config.yaml
hidden_size: 128
num_attention_heads: 2
head_dim: 64
rope_theta: 10000.0
tie_word_embeddings: false
init_std_qkv: 0.0537
lr_head: 0.00645
final_lr_fraction: 0.0
Each number is 500 + 40 x the weight over the matrix's rms, rounded and kept within 0 to 999. Layers, rows and columns count from 0. Numbers have three digits each.

# layer 7 attention output (transposed), 128x128, rms 0.0562, rows 42-63,106-127, columns 0-63
491508493435501494529484513465533480509494504559471523492519501559444537498527520508531444494559510527572476533473471510512526521469527501455523512511426524452532488449455481476441427501509541
505466515534458508461470475551455467529544510411523477518531520530452582478520530509485470525466475431582476506548572469512485472532468435477497526493484490533446528455472487568462488494518501
586419524527468483471512382501483468481534499427491518570407525516535543476448506522503417499412460402465420503493539458440515518561500467482562522548462446633470508535471463410495563481526429
511398504549480471423479479514477408435524500501641590444479538520556494353473506538544501445381505467479481557531488519557507507542543505489497495483450451508453514508471571472557520526495474
481475492480559495506507527487469598574457489457573418509482509424519406526525416492488566496450596447580501452465526557475516458578431458475430501476526553493479492503435501578453602510474448
543463549544483538553486548587441518449533547538528514484597486502486482474475505448515562540481478546514447492518541475491512528393552457578501492530613453507519580536526502568538451465465529
532470535498516533499520589542469420533550512504607440484605516565472518510496466487510488518507462455557540455468551513513514498477454470463404491490484475537513501546423550565482487481488518
493561438528452476495524444469502597480525478491458512513433496532487495398481517547484503480559520530458461556580459449422469441542488496543536518531527481554453519522603450468519531535487482
507476463532505502524485520482471542433519517529530609499426496502496502542532559513546493467488491496517470542499475480535471527523527469513490456519495511467503539469526501485510493512480514
433510452434493485503524515479509625517545412529483504486527481492457514463463514482512513498470500528513454434471471501492516479563475504476446528558514517510494556523471430504541557448523470
505495552567527458531477462529511462534507434424567453542559477456543505451444515492530505573459482508471516468478583496472497504514515492514514496548471511563513550566491539480547482428499503
537542477449419555534439468471460541448411497469449599499394526491507500487530548502436435486492515520520495517480504491536536481416447512524541515527545521381480445479494482454492496533489479
505524419478534478475536532527518486521517494540427545510536554492505500456572537486445428517463514517508452514496494474517536459438525504441524549509439550460476471530499479460421455504482527
517498455554529447465473542517497440555612522500543465538491501471519505508458528537496454469496480473485425467510486476471460457520495538477541537510433500507478531505426470549478525500478505
502478596543513507521488498490439587488517481482582458520528443415449487550465483484539582484538479475572506479486519500466481507551453458513443455491559441503469527478478494534560537525476469
452515477521496460502509525527499577504560432507473398547502512516467575500454525541532491591469493461530461516579537454460478551563482520523514500553562475516499534551535486556541658488482452
420489520492521512458491531517395514520587552482579479533477490496514441410516483482435538485482539513566489470455523519472523537536466461494458510462525413501507501500489519477475550517491448
534500411503535498445559450498562436543527502472478432493434589538542488488408522549381492426531485529393430586439485479490524426535501533561567474477485542556527484580481543480499501469605500
522517441449492482478529453444527585475429403543457557556427479480502548611510507500426464494529556493493436554557490483447529462511511538504497489454483531402446507448510417426464498513510505
490540565537438540539447493463551552478547490486493542483515452452516504489477437552560531487504495494477469494529451522450504526546495490593488497520477489513451513505498484503547470504396502
556432566449487478463486494521508420440540447521639463481560435591497496474495506532473532487475429523482410509478487504549518469543521452494492568496528405574506514569483476564555523411482517
468473533482499554476546586545457501517552508488553504534521518475469468438507429463441539460491524521555496468481540563478532473484470495492464524498496499505539521480445439485488511497504496
537474493460560486487465531501472543489430502399498657524516417572430545451553508410486480483416452477483571456416440542557479561451500409536465556509540500471555462490530463539450485539441560
522475476491479482461516506482486507453470500457481431549554540484482495476508481527462456535474485510601474516505489511534513440499514565511512553492470559505523497442485415507501494553502514
509526529515506560495456451588515384499476475463502425455367561492550456624538441509505475571512480516448469500537534503481546476510493494511435475503482503522430595495462513458489503463554444
470440516463477515485481509491518515537418395569566406505500484501513508467417459523508524476431542469496418462542493547544510532523634581485469452485475508496464574484477416448489549479559466
486458470434496511496488502527542605502548458547609522593487451491443490426491524444508517430522608485475526528424503518460545569521486457496495461519507505456445503460517492472454475499537474
526431589540510431541524491481490494556613500488483500542574498462458474550519445503525554527526435566583518499485438572479525516488601469480497498523486542531524451500397498514480480518442527
482475494442485516529494543469494477521484546598582454505528520506460540434450467451526509503544520526486506467485506519561528532483438479506485467506507503548553467510467472454487438483522493
560526512555522464596467429522464526470462508451485512485456513462553519473532503527454521544551492505541476540517522471442483507536433532506480486446511506547489577478538531516542539466549442
552485531477531516504518451505519542481503506543508503528507492477500519629510548498522503520450491497510499490513481486532495547516505450529508525510507446479501483471487493454526473484471482
450552474501483460523530503504513523459488527505466510457485571531448480481526592470528506490531479456484576492530433465473440492458484500482510518478521478534537562477496515565565524492555466
504513553537496542502471488462490475496440432540549413443497515503523452461524458557485537510523551528448460514476520499516534459484505488533556448491487469440552481499506472493548494490525474
516518496426407465469460440437513516459529451468395572542500468560505393519432571528479508486548518461570472514549511477492491461529549525535543475526525507546500457518449459489513515567503507
535512520490533452494446459494483470547525507476533501529511542501457493407492583490483499505462525528561454518527524475512531511485443473493500547536459517532493471529454541464465475525493523
512558571525551530509439503494504425586474479560572488464516585514532522428468534522468442497515494585498458456458536521458518498554507584506498489522498499484492487532488485531483479469492494
520461514529502480536523465437512572471571483450486456566545461475509482550426414484504535497643472426535472559509456533435556484486477527543492532528470495509504531452495424454511483519468436
510540577574475515554475542554486404511518510452490494479444549475518559537520508473509453522543470504507539449500463488435462541497535532522528448473530530447495540517546538540534589512505511
489513502519445490529467556515443487463554474545576430577532476461478545434433529484507526493504596469546509528504477532463533458578511505425439507497518469515519539517470475513523516499483440
481536460547568481515568459427468534584526466548500495509413531519554466537414566580458523448532549462499419545508553405471568400470507575509552485531488504542416456526510487478498469481509531
543466489404501449458461459486490525522483513454499575489459497519400538531498565496454469402446442519521527569481536567490560518460488483500516576523495486511526473521512524484509539538433497
453493483501536505520500537523500492443471573496479493490512509474441544525610568494649497479440509537527532467516539530460425480475584566444489488471489468455491489451534505512543544517493488
480499542471498490437402512363515451506464434460540506514509520628507543500477483479484511474485381552502494438476496498560559553480573489520529556490498550506631454567476475499513499448496530
441481457455524485501504571566474543478546499482541466548576493531451483382527556464510502511483523528482556474481500482443526500543540509449493536527552524475480477466482480509512523525522544
# layer 7 attention value, 64x128, rms 0.0621, rows 43-63, columns 0-63
529434522436550491576496435502489572508550488511495511535509485458572500479503498540499530432583538473488503516442437489507539469508480597438501478479507570446505536488461479482487567455465551
575497509550483494493521550547529452517477432516489476471513527520574458467497505408510466436561517539531464472475442467555447504492493460546505519421515439505570510503504487473468490485452557
601464463490471474537531538456496518500457498509498475528490463500522426504525478557571495481518538505542565484483460441418449545491587479481452516544510494486471461567532459504511551443533487
447529516510449486513487514522528497496608389462567469589463454491458473479451554526498478526442472533470477544505560528471493467421514484529502528458473483528523515502553486573418518514551482
469513478504584409458502461504568565516477401547518449516520493501536520433546494485477481446496536524512539459487481519461423514539511484477508503494523571462510498507486550490564485556534526
474455505591575466540470536479526528538517459530513492536507517508565426466478453502491536522528559481514515476431491465464489526489455477568438577510469566472503403538428476522493487476491524
497515486575464544606530475525490461473434490483433446564616424478477586488476486469454456453528484508510503495449542474537482488501515520486469496465476449496501518516525492535539476506449517
533474489454472412500536493510489499458526475448461388467486487500519525531466505518487451483526542544508497483516527487478496531523467511418520539523481506493487496489583589495542498545538402
509482552529487498542442587489515466538477475525503545558507584485445526496421556489515579511539442499461540510502537563473552485481471583496460418489536487560456578495508599599527503500485486
505535487550529545475487470534505518527471547533515492593508524494460436493479519469516499483538493566437495444570506490460544517399511533542472482444503479557519442514509453471507484506513492
528505441450458486473464428424547456603494530463518488425502493496511528505495507520550503525408484476490463541566495527530541483489569505546561510532451551465461524530481542508487575519479545
477501517466507514571493438470575524471534454467551475432496558479564535429516462487477432521536463532488485490488501381429561511611507497492540488517464500504533533488456514509522494529503546
567528589505463506501484478528555520507514506474525520524468528438575504496428492493534501480481472517523490490410568473526484468465567483533412430491553482514493477493518524513468527474498523
459468438526489476453543508482494517514574387501417465521582341469483481496492493487467559524499520470513536437500526540532500481378469554467459534518514482503502499480518456580503568555463494
524450580550531497505521486488494459537516596478480598497444559492538492513485496525469553437533484559538560503421540558466420490445445534499483494499508592547467511443546501496547474539459481
518531467514523521516572449528540470528514419499583471598566495480496483494478489541489553493414534491540486478451511540531512532527537514524481496486521499496511544497554440531475529472496532
468554519470515583501356491433463466468501456449483549511486495502491527493575580503525434438484509490528454477508464383484497460501461494508455498515454447450436445530444376485471538476441552
461470452495469530518472536481429505449521539455514562480526484506489548497463563481535475531417496488542573488486498473531577464460519479472601472554423452483536596421507527468518497465492472
547441498576551453543453567579479502458450534504535469529470527461452577494471471482565461483468457516498555472507526509442502549490531448442507448458504471512526520524580466505477524546471458
502461495458464573567398493436517550540520428550480522424483525511482492512535530516536469426534479515506560396473504541515507517445541474550451525533492511435546503444528528515435472508473529
510466510483531493482486472544542533462524451466611515574500545474468534490478541510519581543491514476497509467461526490506451539549562510537474541453542514476450575499453489611484543504550552
# layer 7 MLP up, 512x128, rms 0.0799, rows 0-74, columns 0-63
550495495525455576544494553446466473471466441520515440559514560513507489481414542564460523462458533454491411484480543459524530472509440518542535493495561555532563426476391441485552508507461502
468544464500526497480539511513473520516577545541446452513481503503430505510442507523500511538498550457502483528523422557504538540467450466449541433430506580472476468500472503494520513540505494
541487472492499488569467476451467416482472431503499560475397556594496484504518503494552513544477485478395479535517496485512496571493491503538503528530485543479566455476439383418589429422506549
529492539511514547532538507549571455511546479511441523478473502526462481534477452563532493432501504434487502569508569443556467514488471437440569483443428437421490552486520540586484546530520497
538504590491464532501519449430525509548569483542482480489503592446522434475498475482520556486548458538522477466489545516471533577532484484506462444463527535463536420473504499526538500473496602
511606450481435436532475502446556461556439473462458511488524534561510453460480519569530484554428545498483504524470506425528584454485559506454480500484567586455530460501577491561477552506516497
495531534540517519463497527472527507559543485534461484556531487489509555475518519543492501593480481433442531493445537494529506507522441533470443447496432649510457493477602524468511534462475500
524519511552525551536478430516500499437565529503526524514480481504500534475451585598533492480499500465464527511458562471541404562503429419501527468536506472444469464507553481505539477484508428
450552523504420530487528526507491518485534547534521505519561476387460466494567457495524493500491601515542500515527499527501451516500481515528494523479457503480479480487508495468578490439530509
524480499464530523495392507490515482487583501469499471458521518548373446438519490471547460557412536500507555542541455448511501566450511488494432506522535494492495513364463529565507491479524541
549498499370428476526492525528552518549581399502443487532491483401464442478489548492492462602508543519515480517437509567485506543489489492509528500402444499517547416482483444573550495463472457
460507502424446544496479470551468531617523489499470494452486543592445490514495517552493517508535496461485483489541566445509560466512442430475489494475572504446525499519484408476570558444511520
453490589518425487551516532514537421543549528480524457495530519567411470445461463557558505468527484524465562475476544458465562578479442460480477518535552437450457479468527520563559581545469571
484490457488441479523528506529503503499515488473515540450453526498528533525478555537526512486523529527486480528428471508479529529533476484454543468528556562518548495472481492484571536482496451
520592514537484427473517470538550480529535554579542509428491532520484503434472554507559501498566549541482492501559520483502518513557427491484468479486464528492510512370545474511525481485533510
526526482507515453445491514440530567437466503480469471513476526462455516494381476553460490523547528467466488575448516498430558530479565492477506537430458494489482449484549429577563521478439493
515523506485471522484532498469548446489570465586497526548532512450443532490519519474559447528453411418469539484544461503461508504566519519442489486466543481395452531500512448505582436419523520
457481552499511513490441485490510488543494441485422509456520505478553510527484561579515475532404555472448574493448534513491513503522520480468486500484458501433464475532529496563530519493480503
539496476434469469473522506523529524538552500473575541483501430472457551434464500523543511598465472480480427532501491471496487592474517481444547532449593515416501526539491481475492531518426542
536488564549468469505506553534527522469527459552539484465554502456491546471562499475561487532439481491477577438462499511537449521499463447504507452402483459486479463473571469437469553520450455
541542561507464465530507450508488491557543473462489454464509510454515491548481523549580516455495566482381541548501453534506420560548429434421487531504497495502456443453517489477488511448496464
527461537481456467469488484459579493442557556470489536502427480497452488476492525534564489509509497446520518435479507574450512591526538524465519452505541469487499455518494477561580475472568461
526472477496418482495499442567495500510502440539431415508498601466481557454510556490534439616485564471480473517467519489477560456483457487528553454419486607528527478514499476522541358495601450
511495515495504530530450524531486528477557537505479503517509494455447495516568541506502426564464503504461533506568462472499488507481487487455495517566500503493553490427501475507533480502621473
525587477465441443452538554525531478537551494497503533453471527506466501552497519508563436581493505475413501528494460544496504459527526500478482457526477528552513553528529446550569486518506495
440490565530405562480564545454552490561494468440534513504577468548517494510500484539505507479505535415501507500498520519481473507473429479449501515461499473470479511458447462487545477454494483
470473540457559406501474433516541483497454453571456473480424455528498487502513545577489508644441473498390475506451592504572494511591530491447500439516527514515455441523465502508512488473471585
514451480486458494491446516474454489446532482491463508474453449595484466493443511548462470492473482606462459511521549485498495561539506483462486509478604564491533498416463513494580461499495507
512489519426483521575511532490485442588448486472479467493476576490444501498517505552523478547431498448437526460473507601518455491438449532480511528499462478532478381518476442563537488404426452
527515463512418459501472457478544498482530521537468533509429508548421496419498461449539423596381448486502458667510575485519494475459506466442514487493565512550535508501477498596554563447531476
503487540458533523428519433522571522488512489600511528525432540463502468531475467505532472536424487498361526488577478492477494495608564461499488481466497538521535543526489485525533501504522504
495487478506499510455517531535535458501542498531479467535490493448465490504587456506511488524521518475524454525513467578500458506548521532429492390514447486466488522445481485525504532474504538
445494509516433552530518502537527547527549461559482506407484501457528370489527480496552480504461569417456458530552528506443469523498513465545546529475505424482515493515543506522460455530558484
539512538526521446484539513505461537538542464487538488508488511462436478519486478463563524534478505533499445475525440565489557556514451469456560491454470483489517466438565494499562515500470423
531448534460490440436476508572460471469487483459482496503560548487444554486487547522464529579509475487477545497481486509487514516456567455495494498479549523550510429493470430631529543439538445
542523539462507551527517461506525513574523449534461459548541485520524477485487476503564519438461473478509456517501497521477490478500531515471559513542413513552494417470449538534480495533497544
462447463508429503472528494527544499539513553504438487484460494489525563495488410478510508517521486527478488518418559534468571552545452448519513525458448488510496426487458567484517510510558474
515517502424520522523558494565469448552533437530443531550563520519476569457424553545442471574444502472499533607538451521544480446471510512501497463496486551516534487551470419554530562525451521
491497482437514528459538494478491483510517524498453429554457536479449517496404545469492494473457564525490519509548457463538614544532493501447511460481553505465576471407450503454546490446500530
463571532524453480514459462439510563471512490486484418534496483451497445496530488481538520672529485511448461553537560476535446486453548472460541451471440478523552480447536483527521489481490398
493514452514533474479458519529494446568537453604475445462514515524457459491432484493489489499510554515437529490468441500428520540545507498446478487490489511524504478466444449563537560474544502
502431466529456533464486450517530552465544441561571470519544572535476547405543475547531455490529512544494530493436489466449428482547445498480554552499518494529550482483521456525494469435612608
554498577444479484507496512522512544534494520480516505454515537473501497490511505543529512481465462546483515465550499500504517564461479497515516511412467550508491453449476503467427449505548500
515538526495536463600492489563495513481564557478471481549475553525502471491451539527495439552484625536473512572523547431512469516507411458475494495498500502493459543484478482538501521489505525
483483539498434565518546504477476491520495481549426446520474513501497502462519485511568490536456476510400502535524478464477512504521499422506516440459510550440545430478478477492523482506473527
517501465434539495414576517456665487494435479536477553492487494501458452479536546446522454487448530462473505534544510422500523477532506437492528512456441451439537450545569531533542467448493487
544581454427484512537550449467475521513411528544493469467528538483469496514534530541492508482556540475468550541519470491484439466502516494497565556507559500504520536469482542483481520453573537
490471528525486528478513451509523549494520497481461481508508534447504457528475514427518571550451478544493496519538516484472515515460517477476596474472505536422482493433508482477474544520476533
530513517508459503492539425522555481563503489498433477522488534500514500413469424505501516513575535467536432613466538441538535525414499527424489510478576530529489438510527508496496476430474512
504525534521492529447496514483497492521566492472480514493466520514430512494486489566485472480513543518479484622481489483469440553511476387503464474465488427531501417438537518481553447462509451
556508521491459619535492582476574477582489493490521485472507492518512531479478470557502512485469452553456478489557584495448441498511382511522515503489482489447488498416497547442552547511517509
511513599482500553506490487598521537467519567490553492504499476503455517423427530594545551520488522559486516490485536463445504508555410531522452481506547537527500488480559485522531516497490463
429517485528497494563537441563496528448434537474499559446499486447443476466489460555558488491506541535404534484466452421446522500431495517482509503547612494486520443532542484493428534532481559
482551484464527480522512467539530524470514500518465502572435501441482542488469472475522472455493430514469504513552460550503453522504523484501488550454537512476507489473586462491549593499447461
593485524524458536522486512506507524504566494540508467443500501454506485500442474511524534493521502493456519439524578484481485458509528484481499518471490506481499510458505484510562575432463497
590473508470495422459539480475450495553494408526494466580427553523484461534481512550486505552473511505441512530507530482553500555415478458496568504429478526501522520502547533474549564500498525
548609521507433530510427424526463524491510486485458475560534537550509518485489509585485432481462485504498551490497516483481449514554584457483511453497523520442521478495502464536492560513516531
573489497523519524466491460492497516536464367499442535602507508535494561485464495544534472534465454515411423482509546587495444530480498397548504486446550518422485444491551415610580529486480496
578515516501476467577533453509527478510572417577512493493527544488502462460531520488530509516460456552369551467552449466473470508495476504467521428465513526443537514507554517528516566480544477
507488527483533570506522500509559532527540476436483431465451528470468481505522504467494459505469460503475556560467554473472455520482555481557479477539516529420540532443505467535554518531500442
541542555484487493579526465535498524486539434531449506488495484492497478502506491524516520517474562455499493547494502592453502500476465527515558505465509449470542529416485506460470477429459524
602552533485560422499584477459599435543501455576480521467474509521457480483405582481484492535487474505391490539455502541508514488518520473486486492532438611479563472489505477530529509484456515
487468534449485525433437482500509555525543514469504484483520495437529537499528506528551507512491479500519525475444512511509475517520514486508513506450481522459489446494462547579447530558426567
553533555407399497540506480418535491459517475489496527440492505420494573524506528473643438491472457502492480597447535449520426542445487503499554492426477509468506492500530535497490505505542512
458512489461458467579432472494568536491517535542519498478547486481488471457435518541559505476459460546437557508589486469455503648545483561435512570523525495412512510464611506480473508515576570
520455529482450464539480499469534477497551487518456485444562514522418524433472500501599500509476443502503527500571446371516480657561500461538431460513521483433463489451475513565534490534546533
538553502485418478519560510525505437521472437523516535524467576470482512482484496417502457519480486509523507528507495551464537468555466483448438466472506496551504429493532489524535498510487522
522522539456404492511536507433561502527514514515501493543456578467561541468575573436617468560504517393526456537398482528460542545499526556474620516445404596504585456555556443502506472450455472
527457534425508491549485572542546482559548429531532512415465459423446469481451513480492540518464544441474438492493542516491435513537478501519509557459552473530499509475506484514516517468484513
524491466516527463510504477501500507530483483499526501423437567553422486517531521487505442547458454476515488502488511453487492498484491455513521526472535464446523393489500515496465525501482555
451493613505455517501463486508538523552504455485462495539511464488448548516492498562454511509502476542501486553554526475502538511486453475518524474488582528483543413415500482506509485496480519
508491562532520497561501509529539408532513472474459463502517447477528543454497533491482480530512520442452495522530511518500535523531472481461563470557526529483554506538519475560506506485493498
478458496496485519530513550467531518518489497413447445491528554473459475471467555487517471487466491495509499535499527529431469465497445513537538568498455527454544554503449512555506560510527501
506498520482489479523505552435581456511509547427508534457511546560496472519534549598474484527486506536449536479480438475434484471529507503477432501494518485506496518468523496460519528511505433
474506536395419476537502551523501529524512479441463491523465558430529570474529541483507532526516452413498520616393439546433559532505491520487570540507473464537506444521524484549524457453540503
# layer 7 MLP down (transposed), 512x128, rms 0.0594, rows 0-73, columns 0-63
563475440523475464474533495458552502477532534443517529460474498473488531577555520463504482544505506589510488562532477541542567528486599461472439507483512492450437468502580543508462505476502529
564528491453509503549475507499513523498363503454545547474519505574540438470539472511493487489498461476473528507459521513483512478492541529521529555475466462585516489481542466492463494423459515
454487530556524483543509440510506583437565509475580435506612454466458535487483420571438446486502523503579463485536527530541520458452497497477560494498492458537479513455548509621418521498494501
537456465512484448524479488459489521530483538486535538504511515479449515392540583458491523595516497567513521398487476527438521512493516549488449529587560557538511508491464467505481471448442510
422492396489534525500478499500498481467485501445491572513511461549449599531500534508524407505530520439490495580492410478532514462490430584465532560473481464498501548548487441475475482480546382
461439525403488532443541512513511536498466499540517524415498481480524520561437547413513479415566433486555520542579478530519451590570506490456457497518452412596488507448444475447521431407492556
536471447489501517494515477499451524440532490503497489575469515502503483627470449475465456476520469565631484478592481484492475462479500473560511457495624448497532532463394499488485501535477494
521544531467439468499559544481500517573451490443487491438505477512507472440564448505488553572473516536467469447607548452467590498501488523464498495542538523505519514486490467483420521474517560
547495520515524526496479547529566491540476474446459492489443470598498501467501504507447544514505446465444528468473509492482547520510489522497495488504526467486516475525551516533456522525476498
480625438503538534518533511513546459556468523488533544503513463474590526416544453567524421475462469552535472490430436530525441463572485468533517499482547463490468472572490470467484457516503533
523487517488476449506598590571555401549465464500535442462539524521529494469519460489498418473488510578485537457509488504525458529523460443532443562510524485453487440429573456558521536489496565
494499487557492483482530542480489507495512489458483469507525519492492497712500500480498455496504493490492501521511495504512445498470496482474513493518486504509487472469493493491516461534514517
503513469501469485525564479446426578493503515464517499456489560479502570409448541514472454560480459491504535592490485541482400364506553534491487557483400549521479477555545472613546450525467472
542538582503536532491495519479517508491477519477468481491499457560509487450552449493507480564538439496501501510544529430542480480442501446509454451452471449516486477460515481506494472462520547
483413504439566563455490534479485520482504429501514494485473503494533553496553530515500559516453450488493487481447466555520517466448536476500514496538541440512527539543475449561506574508466420
425470515382457518448528452482536480563515588501516560404483495501478432498578547494521567552454519484478539429537514448582447523519395496510543441571555520455497485485456441475487491504583420
505502490487528448569546493506479530442436507467508483477473471529501451450468470491454513558572514490471418557465510416528472558460506506578545520528507520542490482521472503436497495557530569
527507493553462469487536462509513534456502482534547541520510504489434571427567487433497472484560525503493470503524483483512537492547481428480454529455487545486515529475521541506509465523473414
518546546504474512547455477492538508496471514522412469471513592519629448575488488503493527447531522490474553441508517547492479454411496496515502424512481449534449459502495580513510481472560443
457508498417507534463442520458531520564491528454435513481443480527477471566473497514512487516498499517443425533581485583505495527526437563433474577555469525521481551518473452537535491449535537
509473465509475520515458541485522459493459542466520538515563515510474474385521465500533468573536452468508467515507490407502555489494517474547568505441453475520541528502516471526430482462516546
456610437480455505539432510538471540551481465470397532473462468487452474583466510417522592547561478498481497552518548443491485464527476516584465469485534512474517505506527532446458512490444477
457522516563581539534543441493519501535534440540492601479502477540548459563446503518514491369437535462518553503553494467502526575506512530446481538538587505476474503488528526459460610500494567
520515461499490475519559515514528478543501479459532483448516422542524476487443464491497616451523499485516450492483475540490487527490485494510487488452516491526464515559512506454487531492438527
541423510535531525593457508494445507503501463480488410526523538504481510380566544474464436425512516534525485490502527477516506504503486439532524584446471516427517438438509570469464519456516514
522468445483555441523462481536496534491429459533435490469410557470480527577499544482502477521453493529474504545512471480482538519509485520547505475521487448551529461490534530557509524538504491
526517480461501557504480477530564506499475528450568514496582595552487490422504477426522551435497487484565549519585463461468512563350497542468443493503463534454509549448527557488528522534515469
528583549497551496500561520534534483577509492530541461470510493452574538543521551470548576551501513423558464539502448523520530473460487473508509445483513505438468519495511471544408538470513537
465467509506501436532452477549534498481570448474535521483487549468507449454451558542487496521486566544523481508538558462537503515539511425517487449439534553537513480396497485495501461520552435
501408492442497607355515590492439447548493616510380567569594500576455602495439474491422506549569552529539463525528433403466470493355434476478489494512419613512523459440548481486539577463461515
541483504493475449588436474466459496517474525402474478437518458573500526518491521464455574432549541463593529548395498555523524482433487532505503506556481432452483483490495489462423564536498506
497472484483488499494506459520407558565530462478478517432619523542552492427424596500491486557474478525530542502528484376504554497474551475565519577546464475523542470530509536512472537526493532
597534459450493453464491512436512518396481538516490451515586520470524594516529527505518542512591436537482559557465485487507526528515428550461443470467481580473472522464531563512555538436482461
493511481484487522523514515470551478496524535516485444538530434545516491498454502483462505447439560553490482524481537525549452412459508502515441496538535508530440506537426509566427433484496608
466582491491520483481545474484484505506470488540558533522399467446500430539475565509529461399477506534528508574537507528542448477525457490478545510464489491473506503530533541448486439553430562
474506506465536483520462457454507517417517540487503520408455456419468483549517501503498534575508526466445549511544465513509487570469525543487446503460530477413513563524533469384551513457530458
551560536552532516533475469463502522442504459529509498491526481494471459608513492550537479479516537533497509495508467494536439467510510514498493427528559532459474550488516471461485480518509515
483515521508446503512462454457527520485455524489513546462451467428523423611525454475551537440557482535485519549486507504527488589496512500516508519469490449520472511470555534518441433508553467
525541487456432507477468468498509531561478492502445505543461511518491504493592466479511433501513415582501511491497511537514451480487474493498477505441513491464484546498533430505494491461513502
534420522493491552517488516506498466525545541493459524542516525495470483518419580570475497358413484546487531502514456519402469481540491541500494506499571530506508443526484504460485524523491545
575478519447490485513541469477516498448473534412503515538538532440490522390560499471528459485443478480529488505518569531552438475450521481507537489468494476467526464470568529561496447529489516
474524505483489518521520552494428497498447544494484542487530555471535468577460478463519548525496570466457427562534519460472574475460451405542462456518465483440449496469488609405515478581483457
427509497505517542487507514498472486500517478523527456504506451521515497549492465495534447523532504490518511555499468504468499464494489490536516509521507491471476477489511507563511571504488504
495500453490472527444469435490527442507501473535445510498489487502447556461503491500529485457483482530520439404489528511579516520551491499494501513518456471491554470509533542457517464456545535
542504544486447518524545542504561522511430449499461487516468527510494541305508515566592515508464482485442470566507483464546533574520456418480502469443502522476532413462498452508543495472492525
544429496579394485551473439572376498517502497458549492523453530558520572541435487540452524515551438506483535485418482616497497493526492543495461486463500533552491554490425434500452503526499487
493438524570526504446477507491521453536569501416523540525505473506480555499476447458480509529469467541476404456458568549473564539538486519500444436538436495477497478519549474523493506533451473
488516494431527522486494494514499490511507476462477507476502511576479576424546516559520450444470506499473519509506464542530462468543498484510463493525495457551452502504502490496553486472562489
464489517477547507470464504527492485487517460470496568507510544505524443307476506442519517523490505422447527480570521475506525556510520540525456471512473508434531490499480531526545455500491523
520539476473510410508523458542526524476491555554532519476460590518547486445508507458593571548551515474445580454491520538544511513428531531498531529460497480458539527528487469477489546502493568
479494476488478464472474451529465514428510486482511482486484523509428484559519541481537479514465517416514513517488468417462492505540552484512525523487532526463513514513542493508549556495520502
529512499489527510481555533454429465518468494490524562482555423439449485408539473520437501513551449539480477530484531453504493516484571491518484459500514486520506518500512557501465492492509426
521389511470566456495451527447464525494564493519641448464491528591547551528516536499485502510468494554609600510544428524521447515582465459538502526453425547456462492496457516477509498482483484
529474495520477502486484537490458493518490521547570486425555533550528440518520520535473511561562596458504494464465486445508514490449465503495540475537440495505456526534475562487446442505523565
467527444454517530502490461520504502483383567478480577524516522560510519474463544494520490475464563529482524587456505460530510528477485510544514495495488493565508513493477525567444497562556530
425496475497532522512475507514559503498490558446504496408543464483503503461519499460475483476559580530565481502508487575417444462575509469497464493576540502505473487532501478453451421477523496
483453507466523518486545546539524504506488501539499528493529517413470497664470503459507533483497487483531460509536540511515531489463442527479464527519524496492477535491530531464532499416451512
497569516493415497644530489476531544546496565393510536463449449535549472367509400512509520508512536538447468420491586522458558518490501512606540496466438545494478506468505560538493498521583534
536485422443509504494488559544507465512417571477469488496559469553462486407466465470569532544504555475517507515489548493545501460452461467550474533477450490466475543425492537505519477539488493
503534490516487487521454524507490508526454488492552512458532450524475494450537497584530552433466572515554501428522426538516481509517455521477510505417489456531483496525521540429495503445499556
515476438490505497435485505480497483554484553465512467515530498473512514461462545514473510509559424456486469473523525440544485506522525526478456499477462481542503425539490487486583511506525493
424495500476480503558421529541501471515542486479567427549590485547505513443572437464552538475509509486554507456532493464552511523482465466568447494482500440506451568475497535506463519472587537
465525500585501491540536465477560455490522533530487501421539506555474494565510441499489481504530475517502458530504532539449510460510464525465445482525497481516519540431499478488505438462537466
482469482539498481492563541465491501501476461541604483496471451458511444615385532499515504504563505435489425449455487508536492449485501471553497472526547560575492445507448460427533440474416513
540442569491515515510567550515497497499431435489519473526440497526525513551515562458484443580509531468535360456469469495498430434507478425568485441447473532568488447472436469495499510475499433
504505525456558582560536452496490496499449445524563499571472519459532491458519529465492495541497479471497538470404528551484463465487512570563624503436503549594466491513463427472415489457494481
462468510468562506521499533416475549485557541524481480487537490521505465442497528538543551553444521477503507425518477443605507526452481490502546471496524458444527490478483542498476500480456453
517449502552622521461534466546530454510521470500554500467560376558479459510456460510433502524476433457504434523526513360570473564552590480534537520574544581487637480478429474496576499472485480
469591449547416561406487450477498541470511501546418426539491472586554545530552557535492491510558497562511477543544456426446539489428483461495504454510446541475488472504457518429531530500512431
493466573518472487488515540447487506451559552506436464527534467409510512508496516528576539454502497533470509466520444541503475485499492547503479496515484550565511584495508495517565455431501462
515501443500497504525545493526504505440519543505542468484458542529517492564465495514551467520528488447501511469473512549530497479458522486476497537476399453494484540529450528434530493466514470
447561468458498481485495503477472559492519525569525562532495593564493474533531488532501512501482496558541524466507521445522493469454510552506463499445457482540463512451472502471501478519518482
507517568552509529431518515535490418450515405500572530523426493566486486430546462493540522537498533504510502494469451454504468547485509448431467482497475493485552436447512430509505474485533520
457519496522528491499482431538414492497529492575521476483448510484502508480481523428524500458543515459523462575540537530517483545471521522533542531511480559468493475516522507524467465463525512